python train.py --activation="tanh_gelu" --norm="layernorm" --qk_norm=false --parallel_block=false --warmup_steps=244
Each number is 128 + 24 x the weight over the matrix's rms, rounded and kept within 0 to 255. Layers, rows and columns count from 0. Numbers have three digits each.

# layer 6 MLP up, 640x160, rms 0.0928, rows 484-639, columns 0-31
149068126110114086126088162122132141122150168178108163119134106117160139130104156096175125117158
115091126142121098144134166138145166109111136150075174151139103152173174130091114090140090096118
118115130116133123158123154174089138128147124112111093111148042135125162159125182130104096133140
095150109107107125165141107162106107100126083172082126141098116102132150153124146125079095168126
111128178097144118150088104134153158095146172151161146147153068117166129113054111098124106156138
116137134097081147098113145105153151172119151104138147111157072090118132104146147105097138117134
142162113129098138127108127145125147138140145159127136153174085138145196079103136097138156157181
129141149155129076164123107092134115152157113121132150131121142148159126144114125111166111083137
124098123133076169194108105147131132107165111136154131148107123171150121166055140117110141104142
118137114131084114177105097101194171141099101168111164151175131092151200150109129125103060086116
072091142150149114123116145135141115130162101121166160184108086121134118107120090110110068124141
137148129130046159099154159158105125152093138132146159125075127145145125103113103098107160064137
108141136148154122122123104124113149129111129137130142118101131196151120106140118117151107121142
135129124114121125154153132135166124102101144156121154184139096158148162132109127075134135102134
129145146084098133136132162125162147081140183118120143137122107139097138094144125138117150130151
088132130138123119175128130100123112134164120100116113149152134140147095124114113119139130162158
131118118111135111126096164125116128079143120122124110152133086150126118099125124131079108129166
042172126094156149194119185127130160127118092110118126147120141125137156126108111117095147164130
132080103095139100108140115143128097110110103173090126119163101108162124141126111126119133097187
117118130079135140124117133147139123097126142170112118110193104100135135124139120127148138130154
115125153102124157143156127115120114083173124131154124145138070118129130078103116137118158128144
157112098109083152086106161132147137154121147102128142155115084106167134090145130102107169139156
117121110107121135109111108121114103146152170121160159142125113124131108088102164132123125133146
147102109105149123112145132152142113108098127141099122142203132117121126116115143107151159114150
108114129162123102167144157165122164124082148148106111173125106157159162142111137090132103132135
112145130165113122155138097114154155161117139118105135130149134159132128141078149098150147088191
160100102131153105103097106115132125106133156160126134163162101128168141057107139103133149147190
124125108114095143119133090152143167104101139127123150122125136134138103151137124129136146178126
142114110135130111137112126149158137097149130147107152137155090112154158129126099092122114110137
086117155124168138153108132145147200120161167125153132144136109125112115123117136113110121177154
123159142161082134185133136144112133099112156128119109145122133153129119132091154108127111142145
100162146148111123169121154122120182139100113144105121119134128142137169106142148126149135175105
157152135118138111086117107151142160147152160195136123112116084098120157126108181123112149138121
125134117132128147159130175140143100087137120135111127133112105162144118161121114099094137105103
157018114101101100170074119163104119146098133131142145105131098127098125153151165110169190130121
096127161144124086119119095115129136114134136132137135179156130133124189116185083106177138137137
135140123143126105135138107146116140082130122119109150098163144146134117101124095156110100138158
143079135120142110161123123134117123158103132145117119141160124139122148136132169110140141144107
096130117108130133123132109154121130101127130134122146138126123172121110106122153112107138135134
123154135110100107177163171157107147111114129138121167149095088145132125057062159115093089083121
143072125155143125174126106121129143128100166133146156139145122131156161166107126120149138149131
140097120139130125141147163134099115149148138119147130134120108174150129153115159117158088096153
118134172132113123141127140135101105101161121116137112155145114119202139097095133125135153134157
129103138106136128118120098137121150133134129129139143147142122182136123082120124125131114139154
117147166117122107154164137126123135114126123122142115115173093115154156132115112118156151166111
148074091124135128105078141155146129165088193114095160127131102110117144139114152142099119135136
133152145143129095165129147121095104141122151142073167148175103136141173133164131114159134116124
138064110119137117146134133144125110114121130125152104093156061076168107112093093140121113101170
134140134118130116094135099125162132147155135140175156115106152172115100150114148106144125085134
136128101094126132098095113113163096166129148112114190108152106056162116116138130121136131131147
115140156095112103140120141143163170146128154128130157170105121147116161136141136092133114125125
106127133154120101101153130158106169155142154134128113134117100130153175140106191115160069099177
085138146115101149154130157115152115157195120137148105148122107125145145146111137116126129079123
153126094099108115123082113145174167121090176125100177105141149121153099135137126130113133126113
111141122123117127170102090153149182124099157147142145150163086154126186145111173095124114139155
139112141111099086110125114155112105106156140152087125125141082105105133088131167120159147176112
075100125110142131145134133130097112119121143125130126172149091127137107084085130093100123108179
096149102121141123107131144137151176127131165146145142134160091093159156082105142124131119105178
150101127135145128152075128138127115126086127115118194158152108115124121093131140125081135156114
156106100114138127174117143118134163133073110134141152113146151160101131160135138113129102145109
131115122137107105159112145114168131136086134114117152113128128120129135119120114132147128140142
144119124121062107124107133122158137147078144126097130162136114158125106132116123138094133148113
128090100118126126109139131145110123134144154134135125130121083142195132112073119123119156171136
108152138115105109115105135125147118149126137156119137123127138133167125168151139118123153156127
114127121144120123150132130130167163056166107133121163097140130164144141114102105146101103118143
085127143093091140163099075103123115162119154154116145110154134097152143144157147115109098091106
141129107147114108139110122133158123122153141129129137148143138129121141127128130137170159136157
118151153120132118145094125129141093084142137134082135103168126182108153114093122114131141113161
080165133165162108203116111139158118099148088144136179140110136127127114092089112129131105149160
130110121120122143141089150104152145125155203123121126143151102076142120123087140136203173100141
142133146149119132168111125130183091137135141143079123113147104116113175149133150108190120096126
079142164079134167148106187156190118149139173116136113141106080112131136117109182108144185126181
158141134121135133116134126104123118132110164122126116121161084123138139107140136113155134135104
138117123102135117109114103130114130158145125111093128146119129092127127098097129126118126140161
094095150093102114145105137111129144145131166139120188111106109088132137068105134138134137118095
086145173085135123122124120121109168104102152133133116146142102154125192090116111135096104174137
136127141097097093155136130153132131120133117129112121183138115175116151150138162089154158159118
158103095111152137117104151167150101135139198118160115166132096061135132115107121128099146172143
149124139112157131122126109114119119140120120149091149114146127145141122136143143117141131106139
142114130172130126112116123160143154107119174121094141133149078141141116157097141112113147114123
095105107127130111186130092135122145094138154146077133138133087144149125124080164130150117134142
112121134140136101099115126139150142131113121143135127140165100111140187186104171117135129126136
094115130115163098148132114148153153089100125198110145171186089152153215104119150085141085118169
111146155133144127088105107103100152145137172105142130142144139148098175093132154131153171138168
098128074119123123117138112149115119127115144148166157145139108121126134108111117117095126124139
111116097148146117158113140147109143135120100118127147118148122151140133158126130119106055111180
145127131188105104151129104152107140109138122120111117181110093182130128138138115124126100146148
120177150099081117136120152109139129155128178160136148109112120123104111106096125094137146150117
128125116086119138158135137144104122105082180157105110132110124162117129128087175114127121162133
147151144125122104130116145130122125131160163142142110139144099129130133068140165097164182170191
152114167120133077151142130138136119098164126150070113135146128152141156155107154101167105108108
153102130114082131111129115151128130129139146121133133089166096098128142090141109130109137144162
106110152197124153131151145129102111138168151102158105161133095130167109093098107138118158157178
107137136098043124160118117101121156124158125162115170149107129131140169128147176100162130076121
129107157100087116122153161109143162087106116109112093152173106133157150153101145138130149132149
168142148151115145174101119126153144110106108125108145136158097151124168155104131117150144179140
108140160114154159163118163138152160126104167109129149130114098069117096110147100120130144169158
109089160132123122109130122147111132086149120149145133121140100127152130122127121135150111170116
064157077092124128083137196126154144152118171157124174124130090092188118136095094118079112135127
088154155130140107169123109151118152116103119188118172161180087133160220091092116095125105155146
127137145133050104150128163132123169146084133093099134126117120131138141157139173138126120159164
112117108128105100146098135143133136142108166132118155141169099135159144103105146097129157129159
066134142086111143146105136132128143147147155122137119139102115098175115144130131104075104162130
083154165132106150143149194140148153168127116100138141161106077132141117138073171125085113133155
142149132139107101141151143130215155105130159138138149143132121118138152125111138132167102088169
075144079120141130157167141125128150123159138163089137128110111156139117095114143134125146150145
101126169139116082149128147137180143098120157127136133131139120136145172119104093120136151139153
126113127134127125117155143130117137153130181110145145158139108098154142096122133122142153134110
124148150099108130196131130129105153122140134123112151116108125135105117114131143134149105094127
086113159130121150135134127126117137114140109135146129121148109135156154134112128120123140133138
104117124141179161144105164132158137148183112113139133135119095110159127134065113103117092109111
114098137148122118203127100144111101077110115126082124155108121143105140090130124131153149157153
071129162087123112138159137111120143103172150159117136113164127149150140096098126111120136139160
163165134123084113078095114115174114095112130159142116169211132140156142117149094113150139104173
147116119127162100143134146158160147134144125140094136129133139117117133130123149121125109134133
103103107113129147106095084112168159087108124164095178144142120128167144101108142094158161114150
115121132142116116177136158109162167116050124104101164125187135151120190143112136122144158141137
109119159149106149113114095111116076085176138123175129112139102114127085101094094114090140143118
115120151091134133136143105115136109076117131126066182134127132142102113104135137130106097122137
092084106090130131095126169129136170097117172137115128131120117115130111123133091105109152140150
134108128138153140147107094125114135129123108114120162145116145134125089115128084123109102082150
143099155139126130165135150127118134134106101102170157146170128109131140103074145125164104128138
101109170139098142146123134104169105133138128114112189148091121094137120178079098106128121064117
103136118118073149095131083147121138141128101126113135117106118125145128126149144113107066065187
086162146125121097148107093140136132115154112163130132143154150143113112142128092114162141098132
167143095114106128108143171149135136068116130150108148123125115136126122146153135134096097162122
113129135174126130137102142110194158115133133101127151152132116101134121123079134124111132134204
164111129121108117145093184117142152112129119140120159128122100134120099130165172125144136152127
129143090132117159137125157145159100151104147137136133100193106096128142107155101134144154139149
112121120127089084125115143143146164154105142145132141184150094129166159112086122101133129132146
147091091140131142110099118128133141132125137130119148145115133146144105105149126104117105135104
169049101077116144164109144132162127057145156129099129125142086087115114120111126122147111074137
088141117153144112119122130122123124121139173152119146121126105159162139086105137076128141114119
104162115136141128118144126139134191150140122143111137111142119142130126131134097107143115105145
123100112084133118160125132148123152138122138195112160151172068131150149096103126084139112113148
087154133124123121113090169136135114138121144108130118111146091065146187076141122135142087192153
118071131089155131144125175141185156080114118141161115147175099143148157101119103119131132132157
116130140111109113129159145134099125162099143155124154121135064095147109037116120125137138098143
103077123126065062128102100146137125106110162138125151141158118187153150124109165107122132154139
119128093110136144089113133154160173134109189116150141103152100154148120130096106116097154168141
106158181121113085156086130124134138125103139138097123124141104122150144112105167116146147127189
130061109132145125103089155120149140154103125101133174129122104178116099138117120133105161108131
158108113145129128170121122160123151131103172139122142150121117171125136117140119130127132098149
138089152113120100170126090132135161096133141124144136172139095138147125122099108082119115142141
112108103122124138131108130144146131124104089108104121132144115134107143109115110129108136143201
153094106107125082155135128157145146105103133189115151169172085121155219124128149087148133141153
153107101127123140149064144132153170131127133132117146128195138142108144139151107113123088123096
129104116087111159089093176143200153128116156131107159148146124069159126135122100123081119093162
081153118106108091144159098157092122121144164207089121136115118127166191137095158124119114136144
077156138103094113111171137149110123119142155116130113106100074144129139147132188128105130159157
157078112130070092156085136136106178154099190151119152119106144152165122132124153107135166112127
134116129150110113113118082129129127126101143173146144131147161164150182130139127102140102103149
105079141125084104142138082134100120119129160103142138154103106156136123113122185139110127161126
125124134166128129099055143104150147133127144123096111132136131113180140137137091108115105123122
094115147139138125129145150116123156145156117115162113137144104105163155122065105119182131151185
128151116125116123106115125139109141121105144129130142153148104148141177118127127120129161165148